config.toml
hidden_size = 384
head_dim = 32
norm = "rmsnorm"
qk_norm = false
init_std_qkv = 0.018
init_std_down = 0.0
optimizer = "adamw"
schedule = "wsd"
final_lr_fraction = 0.0
batch_tokens = 65536
doc_mask = true
Each number is 500 + 25 x the weight over the matrix's rms, rounded and kept within 0 to 999. Layers, rows and columns count from 0. Numbers have three digits each.

# up: layer 12 MLP up, 1536x384, rms 0.0553, rows 759-783, columns 256-383
# down: layer 12 MLP down (transposed), 1536x384, rms 0.0537, rows 759-782, columns 256-383
up759:460491469510496516519501507533539515505504524506516500509524507427506490478472475547507540507523512534502473518475497561506548511496529519527481517517503499481505519528520498512463469522459462548490480481482477489481536513489468504452512462474547525517533496511503530530504522543481515518479491438477487550513493449526565526535479492475483507478512514524515496499549495518499517484494
down759:532494527457507487488528445513490498504494462509503525521506530522494520508486498467510504477492469503471460518496531476479424480495468457493504463499561504488543488486468490453530523493512529495474515483521500517536485524546523514485466498514512453470474494504488452501546475496507492468488462569584511450503524493475505513487500477555498456538467478510516522495457520520488505522501
up760:473503498499453544508464483481507551546454489472464531538489513456467467491486512478517484457510478482486472482487535471479501508538454470467486536491523503529502514489528508478526511496548471463469539493473463479512468517525446515486511513515504509460523478534494507501540476478528489514498489539496555497495508512490516517497535496527496511533489506469447499516515470531486519499484
down760:519468515514524496488518516506508496521539527485473490492512528477465492531487497493496505514480489524509483485477505491472481526511496489481518469498544554471482505520529521512513488494517504458460494498547514520514488470532507475535492506524455482508508502488497507505493462491518517506475491557483500487535503516510521499472484519550497509495469475529498554491493516538554523525524
up761:481507488540502530517513536490509449497502554503527498538528515517460497509511517511484538460516487503492541500501489510547517544499461512496528502497475490507508505494488482448489472512500438484510493516509502479486498461455525490483469518539482518469525480519475491478458516492518486514480548487520502534462512543554584495549514491496502480545503495510444505528506530514496469490492
down761:519529502443451465490555503473485570494512489508514491550521488534491503468491503475519515531504520522491480518482532509472439517487506529481518513498498515494462530517518484522494501554516451491520513531525553488482566514533488532454492491567485502479510479519488506547482497548507508480533494525554483482453525506503512524512463509476477549475504488524468514455489491483524540548503
up762:419527481470482516505490522497490505485492505524508495508512491505517533442505505508497520456513457521514466516496489526482489492486501540514516510482514533533452510488545493507529518505492529497454511495543530480505526525488513515500492479464474503514544449492509490497527474534495504467483493479510473547455484518490455498512492497518477440477499503511489479447496500511487505486486
down762:501567475518503513490515498503487528494513471511480483527478525521468514498506461531480543527470530493464555468447493516508502521537512498479496459517488494471541497475501473476465541504520500505493503518500491493503526526464527480462532518491512497527521482501480511495467533499491485468502502488504514475533548498502494494518501511473515509534517488460503546473497497496520488514515
up763:474514495480556526487512462478489497507515517502473525473467489526511471465478463485498496492471508508516526502530507539481447474525490473497492521519505502518491509470528497551459480564512510472500502467504522490468511520522500517520463513460565504518485536533473529493513494512494536517507463498505501499482487539485505530523522508507475490510536524469513508476521480530465524510473
down763:485532473506493480532495482535512525505494481535479472557516446473533484511524463510461524492521516477465459476545512501528500480454502493463520530469475525518497480494509510488468526448517492539477511511482523493517531451481530488526524507524476505529500465501462544495467466521476502498452507484509498503499505517484507516510487494518470431528488489523549505527518502535518493504508
up764:539518453532483503500515493542507509446476506476463519504534518492478495544490548496491496489532491524493494504500497484467503496518541517476454511505460484468495552543528509517494534482463479507518587538480523542527510564515479522529457485491511555513464507486491511458441481479466504440489545481506449510475504490519542551510500471500491512486478501457473499509518483487527487480483
down764:506494512540477523463495524489499505479500507461521530490526495466471465501521522524476489470513513519477519479518510471470516483453504539452490491517525498497507495518480490518502496491476491484509473534536484536475451484486486507492471518492484468505453458502513495478513486485470492489500511473482504474506497482504507502501511474478521500499537489532499500480482483467478512501491
up765:442479466532471518498466480469509540475438508567478493531526514492508455513499518438483493475503467478519501497511503472481477482517487489496473522484461542507493483509556482516549526531490482524532539517467541548528514491512478504446477544499496517482497505523487489477483470536539500472538463505503484489518463532472515484501519490529498497504497467437469505515524475484488550508497
down765:456518502536505507491482509503491483537536488500493506482484510518495492474484540502491521534502540430493488518509513473478455484474467513516520498545529480503480484514518478511511516512497502512500498517524517485497497507525491492513498517482516515529490521497490501532475520536499464503478511510509492449498490495456520503480489508526488505507472523501526511505470505485503483484499
up766:480566484506507503501491496454512498461498534508491498478507520475513539528481467522543491495518499517540481487513538555509516503461481497496525469440490476515472492494493499540521533464448503524507492525521531508492473499539505468537476453473528454513473551478525480457483532518480485481488535470480538490485519509482515520529482516507472538530521507479471491461481536496524476516500
down766:524481512476476522474460538483484495468529491492466477502535526499470496502515492505485495525487509479478467484501488505506514436505484482518523523484515532482486475520463505468501478517476499518492494477488502531491495511488460515548529490480489520547445504498513469512472503494465486527471439500499478504501501480497496483528485512493501520443513496485515499525462479519500488548473
up767:518506485523479538489513502461526488509507537517486486513522508478503493518516498508502509496475517509467513492510510501516501498499512508487515493483434513465497519483512488530488489508506503505487514491499514533503505509501534456436470534507524491540509497508485480512460479513489514526497525470531518477525467503481518469536499482518518519510466549532516481492514516492512472461516
down767:468521486546532502518512483536530489495510509509502505492499477510513509518500504506485513519492487485482528484510482478476487477464494482515550477467494514475481472510509502533454463486509459494491525544499497490514486549507508519518520489524470495483511504525532439457475478481512517465475510488499532497541461521458505477508541553504500500512484471468515426477479517506498525471447
up768:528530486476497503466518503466478492511508452510496524479495535513473506526475504474516510494512491512511476503571502498477492516542552445450478503471452473515502483491505522497477497480498506450511533533494491512507499549457479472529505504511506520472499485513481462502493462540530459520463505517485494486488489469498502499517465476495517503514528495488498493472539482532512491466475
down768:480501457455512503538481481520469534494490508502494542525494475511516531506490498549474521490487483496482552526464498540457522498523502572535491527487538494491505493532497475493455507510482527546491458508472495494525505480484485520530481468487541443477474472472518501507497489524515485453477484506539498537499536495507485516473473478497513483511496442495493519534498526481508503515509
up769:483499441541511466524482518447558475516468505508540527511502494438495534506518540490497454488485493493504518526518453515496473530512482488500492516466479516514479539471496454502495514515525500517500500532483528513487511507490535500534495489495537521495490514535453504511494523529513487502488547534467525487497513534496486518513493501518489479478508511476510509469542522546491493498519
down769:500525558509512523534501520450501517512486463525502447497533468524476531505531529511514506453511515479515495497482528483513514486479495478488490510506529512509525525460471516474458472449471509571479542491492480478478477544521484492473533483457466466501478501517535504490550480524492538482476496520458519509499498480506520542501476455499484462497514518495512510527486496490520498505459
up770:504558494465485499478537521518477538520497483455460520454571574470463491492510497483524505526443517523508473470497491513491496507506523455499510539507483476433518483479528513503487516479507489491495484510475493526526548455499469510491483498483508473472531517506464488530505494516522501489509501536483520515475452514524533482489485502525534474501493516485482495473516498529504517505523
down770:482498510513501507447499531475472528506508487561507467491495465506518501499491447548454503499530477507503516511497443477483482536558518529512478494501509493512483498519484458518498551476486495503495486449527519480474505488492525496499542528488499506487498499499493515452497488497507490537469497476523489525556538487513513589487498502437428516473529547526514572514529477511485527493505
up771:481513503547483486498502515499485459493437462504514488499535494502460470467518494450487500458478508481548473462497512476503469499525537491510474517452503513505484488469497503448517521508512483448509521487509491505490526557512472488508519496517495511555487523543509512528490488531571552478500503508507513540475523568501527517484464508524475512523495520477467483503465538501516527507468
down771:520482500481498485452436476422494501501505523511488447512496500490553505506479531523471514506489484497499499504496526532515499488501469511514524533505506500478476531515514543497475523508514497516491478482486466489545462505523555504519513495525516494480504485512512495455486468469476486500473533529517509512498498480513486488496508494507543526515485497501499491521485553506469508494506
up772:482517485531488485483572520498490470489521518573511508520498502487487553518520506539512463525499456478449530528493528509467506464514503452527511505501512521481469495502521521492483510464474494493490527490496501512508524496469496514516499523495529494485533523507521554503501472556523515522505480492457551573502501528519521497499491507506469466503494510495506486501511536507456528510510
down772:455496488502465504495495486494469484508485516523519527531460487480503549466459488499486454466563478521547514484469514491449467539493543546477516453529502520475561484506495487538546498486538484466536471499506506511465484472463487529509525488489457507451538467524430492499481476511496491489509490482480494511474519512461485512470499536476462500521519488479508549515503485483533531502502
up773:513539484519487533440516523494485494511491495491521521523491513519474503530498490496497530468476468513523488511493523478525484496511518478472498520524455478503514494522508511475489478490535463472483496493493529455558485523497543494490502453515483486505510547530458453528480456488510502508478485554510513510529462483532478522512478479519500437495474531470490476486479461485557558509511
down773:456497492503523503524536478485468498467545542500500499500541522476550482490516507519504505549506492460470469471513482487514520549496501506491508488476516519471489505475461492523527466477467510551527492517555520505526501485512538503504493503531517504504493513524555496485515477505485473479517537512498470475552527473522483489472501533479470490522539496490483516524479531531502521485540
up774:468499509504482507498534478532512497511488488525506512518479482500502482490528489552517526463499479495520515452533513488479495523540493500515487468530491459525499510480553511522479503495472498503516522478488524486505509523512529483507513505445464475489488460484504513524550477522540489517525523485516486512538488467546504494543510487508529528527523461439485481476475484497514509483470
down774:531504511548482507484472430494480510488507519507506518517513534521460541515518524498535527489510543477494493562454490460499483512477498513451509489515515522485531505510487476489525467435503504505489505514515507514485488498511523532508478509498506511537509509479506438484489549509497488483488525504481446526490513520497502497496514515520498503490495518524562563499505508504461507490505
up775:477534497508515477515564500476486527504483511503507484474491483498511450472526452492494504524491467502518535438487485494542486469501464529482496518472491495460497530486505493482481517508527487521491507512495504533539518534485469487529477507517498486512475491531478479526476468471504504509510467514493492523503514466505479517490493464513498513500492482483492532474489526507532521544474
down775:513467499505479470533493497518499512442533524532541476498494492456517472489491484507518524512462473501504489492534518479505507509499519473522468540477578545479490458467523519507479522517470505503508494456507522464528524475485525481513507481504461502479519563497485468490518465480522509498494506487460517478508492487497515531483504496454503512524512511506490517541541524496488480509467
up776:468521506456517487491447479500465537513472487553468481500468475537499511570519497525524481490494465514504504524511542559508483500497495521527522483512524470493465517485483481529491507518509476524508531536473543546511489499477507509489493480529498512503485476461523505508537456519506452469527524517528527484544487510508498477520481517523523485524453518495484525508450505528511504470482
down776:462542469520487477477516503483496483535470434489535484489500483518491501511471540489493516502527522495456526459498446516504563521488485492500514484458490514487514497500459482509527526487492489517521485513502514499460478470472483512480535478470534484496520515472503516507501535503466465526521512438469479523493491481487493514529507525452530498478516477528543497545551529471499532438522
up777:506489490448456509514534529464499487492505523493500495545510520475507502498504537514502490485479520476506535493559504510490535498557497503536480515489519477522483488492496504487479513496485465474460493493504504465485534475507486517537482495505531487510505517503502471502498482472508525499511485474497528489496494526513518480477492503506460485491534483466476505508516473526475476495537
down777:523513497475516483498547491526452523559508510508500523520417514495494507518524510495524585471537512523502500527486521517528561531500542515503504506562490499511497480514521531507496482481507485519499528478474458497500505527456499482485524527499500489500489501501479506516526542494475516523500493505514522512510523492500496515533486514504465477476496532463552524492496451532491441486519
up778:520489486503487486515468501479507523481462529490481471475517503525451539503514491515487481478514503485533512500523503482482485510540480483482473498520513491469490539523561487470429489523499483531522517531479496521506531496501506476476496549520487521468535485481513504494517481478516434493547473508467512513521533535525537538488487477524545479529469496508520517486464456547482519507502
down778:525536506536527543522527501450483489543567504528528504482517482458507483501495467485481454497511501495542516514447481486499516497489486454488477511452481502518482512476465488500519493521487530482491473516503504516516499495458484482517517494499506513486486524503508498464536527495488512499477508476502470499504494466512502528499505500521467510497521508503509442467495527499484472513484
up779:506499485521494467535474497494470493530497537547500488468524484502527527481491495524499565524495506532515513484535466484455536431511473493551513516469469541487472524461500464568482510530495461536488490511490451492512511503500511468470486541494540537507530503524461503493488488510511528494434522515519517498461505491516567511569516475498460519470496494500511461509502460528557488508515
down779:531446537457507500517518534486496510522445530472474519520499472484499469509502489503517433522493574519474436510513494495549484537484526493490461535529509499458475509537509480460487468525499493467470484483472498447443491475521520510508530496504487493526500485474524499485511511526504496511512490501498461497493520540468506511498495513467477461529464524529503556530495531485477467511519
up780:505520477517488503519483520511531501501576495567441484489484532431492461482501490500520515505483507554472531504538492495497471493492522576519480513528460494516464532505511488550463523515563467498479516539519503543490510477502538518477466476551493497476468500475512465550552494499519469510475553515563496510499510528506520499547417455497519521527473437482495499512473496508507496469499
down780:521506476515481503497486475482491538481466509440517499573513492534475487479430470462502453444485507505503478505468533470484527519498467506467497467487486508483484506499485516516485490523498493471504478495515510492461512484482490553485487493471498549502470499519489503472502510477478487521499450478516480504476457480476548487504484497427489506471488502531463498524534515489508475496475
up781:497510491492493500493564529487535478512534539505488496497514514455469480485518552542463546481515475503494481518560513525474525512487523528528499505526528471512465503512515476495469525514498483490455497508460535464506503503530517503493447499498537494530425474518452485436518523486521484521484524488489513524499509476538501483530473445530511492459478509483503542505564538520520486452506
down781:534514506496500512473528487499512473515472522500496482470488486443472514503469500528525524526502521501500529526453476506486502512483514463457502481482493478459498510502508506503493458508444506490491509485495449483544515475512509468507484534544442525518514486503487475561496506462495503481500548468454506512477510490495502519481480481527478484455497562491493477508516485519467497540442
up782:525454481482505532530445501489492472480459571494533508537529501500471512472508500515494507486461486485501478476538527500507479517522500494534505486505493531482443535515522454473514527482454514528468493515493501497568510476438475545521528516492495496496498506496502542510536476498532505521510462531451447517505468514497493512485512472479516480466464498516471515528495476503511512520547
down782:489515538509534463503501503457493496538462531481487489443522503552521479519530475471502507517505477477496515503477498519485515476481536515477506487522510478485545534509484503554519507504537463502546492525494515498507533449487484475475479481506461516507501501495512477504492503491477514560497539519542533524491455491500524517470487487511520564486494523507530507470541530513487470488515
up783:508512472504484526502516497514481536495499500498465480476498521480473512502496539512490513493533520527494485525546494511490500556563516496471486480495511561516497526472480517526507503498484508462505493503541507476480522496499508495526483504517470483509507505499416531518513502514500487452497479456464514557553491499530482528531428542511499490543505483450546455494552496469450499536491